Each number is 128 + 24 x the weight over the matrix's rms, rounded and kept within 0 to 255. Layers, rows and columns count from 0. Numbers have three digits each.

# up: layer 9 MLP up, 512x128, rms 0.104, rows 112-158, columns 0-63
# down: layer 9 MLP down (transposed), 512x128, rms 0.0968, rows 112-157, columns 0-63
up112:135102120135168110068129133085171114128141174122131124135120131098194102148125062125103114146145156128102091117128155114151132132138087075104157127121179105149061131125156109114119124161118140
down112:135112099111146152152088117174139120098133134123150121091119060178137119110084126093158103127177110146113154104131138174146149106079144094125161130116128154131153141163137105166117128124114117
up113:100126150132171083122106114114174134088172143133147103135132099136134119129124092124169128105146136139179101125170145120147138149079091098116148100117142154137144148109113055154143144111161137
down113:162142136089114122068149135141094136162106099124110078120143131141120159159169125130115153179125144155125194141168109126105104143138186080128124169100138108122125133138132135153129125092130105
up114:137118104078195074147144107116146164134077156113133150131145112125147081115072147110143148066143179112134090133130078152156116168141119055155155180107134112093116150123131099111109188111158112
down114:128142138110080115103175114129084155126112156124132115128163140129054159136180134151101170175152112155138112141097126109087136122095092143089126167129145138160128065119102120081135126166163113
up115:164122172131127121131108172143095153117117154128147115128126160166169091132110100157064153106185161118100155113101136138117159154107148159152113131146072057107119098119125107132122163119119151
down115:135113106159081121166117147107086128187108153117110157128126178189167109086151111172068120136132147156165146114136161151157166158131156109130064096121130136149129121086132111110149131170157139
up116:127112128124144117122124132119130138125135130117147126119129124133133146140122129121111130121139137136133124135134129125127132119128122128132137133137127127127118142117142128126117134130120121
down116:131127111131132134117135139119129131139126124130125117125128133119131124132126132125120126123130135140130124133134131129121126113127131123120133133135123124133132131126133129132123127138123134
up117:192120137108125072131132162145101147063095101107148168141084101147122115139137153163090098098162148114110156145081156112179135164121080090065121113139093150127074148101125126114098134086132131
down117:146124128141143149101110143093134093145091130131118083128129109148154125073176175164119166106112168176121137095122118144112165103117142143164185138120112131129160121157086113142064119111085149
up118:151132102127168114143111123156101171164143103080124107109138066150116102181098110106143121138135130104151116136064121101128204135142176118056187125139133109111084158102162149110122094118112079
down118:129128103114097110120100119100130127124136204205150126110164111163144132155131100140107115124093107107108098172168081088112128182121179151189129171184087101171151127125137070131140123100125137
up119:161110123133122092112160110134160102121137134112156140135172122127134114153118089099136141164104148127120117142176111103153137134172112114090124121144142132118133149113122116112121142192136160
down119:130127155134146178138122139120095114120136120097159127149097114129125117122127153121125136113159135095125119132121112130128110117130133107105179136105106096139114138136154130161095165086111089
up120:162118140172171121149155106106144148166143105133161140096091098142103086180111138124132122125152133094195162141122108119131126140099135196067126115133109122097087120126131112124102176124136117
down120:090107109127118152162125122125110135139089154127127085145133094132141165142137106152145118130133126120144166133101110170105119123141139132182121074117105119188138145139129113115130140137137115
up121:127098097102139113116130120077135127097096125081151108122121141113163140118134145096064158095134103165159132129077178095175101095143113103144145088198160146147150107101140100113133156146116145
down121:135120158167118124136103176159116094158111117143220149059144168092140142093132153140117167096120118165091149115145107134108156095131141151128136112141134135137085117127125083206139103115094071
up122:145111110103111122136130149112168126085149120092170123164149048121126137121118057092096119095136130219120133148176140083161142131169107089122083121087140117119135131091105123110051125161146110
down122:104129145107138117160127148127133118100088097150116103132169084147074129073163124093141080121107097131079130149155167163140149138165107144152143118148105146103176133128173126145169107122130136
up123:129113128117130124119126131116129136119130130122149134119125121140135137131120124129114124108136137130131118126121129127138131125128126128129131140135127126128126138114136123121110126141126127
down123:129132121126126120125135128128128123132124130144124113131141129127137132124119130122129120137134138131128124129130129127125124127130121130125127127129127119139130127129127129121134125121135133
up124:131096175086183115135100126074073122118167188109135160118071079139140146136158140099150133107147149102148090143117086093111131182110141112132127148171084121077126175111115121098141121112098132
down124:158151183138124105087134123115120150147169128085097150095144159102124183156132177154100137111086107167144163105127150128115102128069103174112159120085147123117115090126141147122136139122172189
up125:152130181119110074137147105104095154114104167155144128115119151130120131141091125135166083089138194140124132136152145099147165134105126116138132105099126122123126126100107132141124139129135116
down125:072144113149155136115124157119136139118137136114101102115102169080170129136146152140110127157131120147132113173126117102079133135142119101111149104145094130108129158118156128126162101152103157
up126:128135101100197099113133136142111156182136151112142159114102149147124092153127146164132179134142157105134078103158166134124150135100130123098133118124167115118073121109109109116096126123125179
down126:148145154087083139071173133119108186111142112129131147144143160132121120120101112101136077140101103128140123146105070152131104148114115130135128122118114121103113118165146131091146156150158141
up127:126124132165124118116166106108113144158093156166132144095116152137121105154086105100141145113165131114181149180097117148161166154101100131118157122106143140132091141097176133093129180098122126
down127:126113095153126111128136173103083128126148134131133139171133126140075114138097090105156094174105073099128106138178120149119116135186120165139117164107145128114098144159127105136183070113157083
up128:171144102124194067125160153150100170133121149124129094116121062126130142125121148146105130110130158150114099121104125119178138111149099101096158159125131155120115128080114127138153131137135124
down128:129142077139145132129118140128126161131123177172139141118155115136061116159154124141126155124104142081185083166113099181109097086082109136119149099125095141148151100124087124115160163136152105
up129:161131149116137137095134107119116149120146135133164126083145097100133155090114122151113108117136152137182138164132128122100118159116113141139129147124149100114119114127106120081143168166081100
down129:141121184136144125144145097099141124076120148122112152121083147124091184113153115112123110161137122099140142123136117131151161142118136149096119095126094151102130100170122123157098099086128131
up130:149123115139113102133141092130104151132136192111155167118100094129103166136104050138106153141148134143138119106116115146110144112088111112134121090138132151119118137112094147116087191145134181
down130:125128090127119136126123164126082165125065165168136177095132122122108102109110147124134163116110123157105076080130131143114128124130142155127157121114126130153167096135137139151134095106126160
up131:136105145120140125125158152132164134099167137100108111125081100164135115132092107122146111126134152117124146120110150120120143128117104105121117087090123126138059167118132128137094122106135145
down131:135152153141153096131094106152120136136108085118143148075118111118152097108116144122136179112127133149134155166131121149146135151110114178138125184147116084148163122130126112114140092119118139
up132:151138116132134101080102146137099122086140161088156124121109138147182116146143112163110106142150167153153096111122134085139163143142146141135146114095183156131137150042131089123141126124119146
down132:122160134174144122168118104145104092092125137145119125088106107139130128118104109139139146128136089126114108133143122140138136124109124080118133137132160114110117156144097104150114165082108085
up133:099108092151141112117114118113118129121142134132141155145147105120142151128128132108127154102142150182163086090105134154155160141080144147092138112120142103070124123136130074085132150091106122
down133:179097155110098090139115097136199154106113121141131126113147085114115126125156102101147092073134090118141118183084124078115132143158082128124160126141081123153131105099135133142136097120148164
up134:121084104176144093057161107101161154117147128132126135132143118121154165119123099123085106121109134114120090124135170115152135132146114109105141136086147081109087127120132135103111128142160137
down134:090166089105155112137112118135143141162154118136144109157148108141124128150090108114186152155103145112110111119170052151179164147114127101152121161142082094112075112148080153109156111159106135
up135:135095155088132138136074121128119154115109121114150117124103169163107095092115140147107154142153140127124066140096143116078134148124105131140163132177117127138110175114127147094126156151132163
down135:086153116118133096161068086142148150134142110163114149145112123101117127111129100149150172135114125127186106127132111148104132113115121125187124097116163142128124110137101140106109094134177119
up136:136120149140123115104154141120125129083122143126160154125132130127114122099103131075138144127144125149116121115129152150099144117108098158134093144130143137135122106129159096143127120125139139
down136:141132112135135152156083100124133115145133114157116118123104135103162144102098144155098146100116151089176167142102144115152130106155142128132173156130130130125141129135122150097140132149089088
up137:123125120160160102102126129129096106123120152117137132121129112139157157176144120114082186128132134138099142165127109137150191146143152114084139120130159145128096143095112113144115088097131132
down137:121121125102126160173115144124158213099137149108138072153136098134124098094154178131136077102165148134126085098130171116141152110147119142153127069126129093110104160125144165098109113144147107
up138:131119121124136119123133123123121137120140139123152130124128120143126122131125122129128121125135132139126127130125126125127148124134125126121135128128130136121130136121133119125125130129123125
down138:126124130126134141123124127136127124132133121129124134130129124124132129129141124125133126131135136130133135122131131118133129132124131128126123129129130123134121124127119130133128132133124126
up139:126139134128141094121162144122139114122128107117125152132112097175112153121091109131113184110131192122129121117129109092114130127090112150115185115149128118144085131120144117122157163179121136
down139:133114119099139144084162175146144140160104137091142137111141142140094148125158111106160094142118079147118126122124122135146139145175169135113140126097148129137087075161089116133087099111133138
up140:126128140104123129130129121111146158149137152133139118100151134119122093127089122100144148057151121126165104086134094134123159117139129111117112153154137151144128157130145110132082124147141112
down140:139139168131140133147100143137126126141161141141140172129091184117150119091103123113107140130137162121100089127162111120140087078104114168100155139128130145159106130153129115130122101122137095
up141:084117104157120099120132114141120106073166131079148145077146129150135153133099096135113097164163135190124055083089110116178127121115132136118135133169086139122132144060130145113126105120112079
down141:140068169117132103185079171170093103177154099117147142099078156066130140129070092081031170134137210186103086155153065144078125156110167080185116133098168178122178143110116190080102117161149147
up142:113091114141109130142092079087152141155146128135164111123146122149128120145124118122132141123126164107162138141146127116164187150164127122036172114149145098147098160125132106132110118091112161
down142:134063144145113158115118175082085102105167127144128103172150139143122157171137118158129094163125096141131113090152137091075140125124118128151111131150125124150112085145098172150139139083114136
up143:146117136136142139113164123097132120140107147125132127142094146139141116127087149158078111076153123125158113144058140127114177124136114143137131193112136156084139107115118138116139104149133121
down143:142101102122086127127115110119131152127159129117132143105167106105119116148159105122160147141114153160127106117128101101166153146116182109145106136100162118130156147115112147096104104114131133
up144:129124097121114107110113171111094140086121139151172121120101164142145160122106115101147150100167198104134140102125143147093209128151107084114158105133091055083095127078121138085137126149157137
down144:125150125122111143116132139100088139178152168148110135071156137146108158150158120146178092119102151130104122190151064120075086071139158093160098133114086096126136142097141161148193134155132096
up145:145122146114114088081149170121116185147137105082140144050117126107180154160116130123164140079131166174130115110186153175154139128104122067105142155141095104113104107120109115074129130130131082
down145:098170114137159183127123127148098115099128143119143155165114174127095095151161121090115135163131147092115141125073156114126113111189105099137128138138127150114133137160139167107112101114097127
up146:184110158144171131125132145083164164123171118136132120128108139155130138123112139105122186113181172145175132123182104108092132130085095108151174138130126117128124103129147069154113098116120118
down146:091091110147104091142128113134169142144194150165142143149098115073116124119159143143158134086125095127137108076084086076128130120136129153090106150077172135143117131135114104133174130130081129
up147:136127119126102086103143129101100107141137144121165147118132127107195115103123116091107112107149143119135086196097151081117129128101098105116115144134154146105129149107149134156126116130142100
down147:126182144145147096141117116149149111138130128107127143146119100124094131116172143132159129123111114148093109161162093134100092120123123157118115148145135165166136168125109192111174138147106117
up148:136132149118110115091143132097139149181122112102150142120113158123142124128106090149090128061178105141111124106130102110143143152134161133125114139107127135104141136119115071130079106118140129
down148:135127095119164180138122127132129118107147105149125115137169087108155161119158143120131127131119154138113066174099136116120114126091114116126162147113092095127110149120126136085129161132130118
up149:149089128110145139145158134089115141111121104133130151144168092137141108136148128112125144131181195148096114118136118097118118177133100137102154112123142147144112175112127138167045135162138109
down149:102114154105121157139169087163117112180147150117136075206115142091128146108173134124167124134148123096119125147102091131192108118109134134124117107152088182115183139151119109164125092090131133
up150:153104113085155109112139157098083131130093163084138126090126109113112141130144122143111105124150125149143138143153111090111142139088101142152161156127132129163166157099157101120111126134150133
down150:070109108158106133148117103152116121145135088121114118140095121111125134117104153088160152093129174133141130156134114135130140115142119115115146151136138143150112112153087134170160119126162129
up151:130112080142110113141136145098142135092169162124133122076106072094128111157117102102134162123142150097155149130171147119102134115137156144059150139160125148077143163116137142107103150165124113
down151:105110147133125110144146139072158094162123143098113090132103135171143114154142166151153106126141151139134123116114099158127170128113109093121102109095107146126154128097135136136108120141095136
up152:117140144141134132104109113114106119116138109129189141109124146127144141086113102103080093079141124128128118120139136101129165103112131080147159115119118120136130126066122143151128086108148119
down152:127133151141162115089140157153148131130140083140090115133151118129095102141163152148148104136134126123095089092146129108147154149141141152155144088144139121113179128123133154125119116144106150
up153:130128118114121041108145118152165133150113144114172110093120122157170186141135099131086139183138145215161090133090081158123196140138132118117183143135126153094126136108136163114093145118092172
down153:145126103134122094144135111120148086098107186125145093117074105110201122058122098125129128134136101152100090072174111138154098100167127129133084172111125107100145112128118153167147186128123122
up154:138121121134134091062093082131168104082189123082151144108117112140158107137074098090135096118127167155131069113147157137162135124150146084100139133150152128154092136112102107120120141087068168
down154:119087101094079148156140129138135120148126136128139085074146155165174090113123163169140108170119137150113122097137134136190120085149113166119168120079108129151132171164107131168104150172105149
up155:127123107117130120134160134117118144092117107089159153131102138114128066133146114151112148099155139128131097150154148149161148179146104153052143126114100134147079120118098108132103112156136133
down155:168158179108126132095142176144132127111146158144119119150162145143101137152126141099129096109092153134157156151078117079136145109115155118153110160126112126103145056150120116144143147088132112
up156:125115130130142125119125126101125134144135140119157133098124110131144127129116121132104134129147142128142125143128123123136132130148118127118138135134130129122114132102135127122103128130117125
down156:127129125148121128128127113134130124129134125128125133128129130127127134117128129129127129131124126125115133131136126133138124124118134126137131134127127129127121119121129131122129128128137103
up157:131118134110138117123124116116130125125133133115154136116118122143138134130115122121121133123142139143127115145125118133130142128128126134133141123130123125129116148118120120119104134128116129
down157:113135128124131120115134138126111131127128128132134141128145121132120137119133121130130123128143132140122121132144130139129118119140125129125131130130125134147145121133129131123128122128125122
up158:139113125124139120119124124122124132120127138128145136116128118150137132132114122126122123122136134139137126133125124110140134127129120124125132129132131126120130133123132123131117119122119130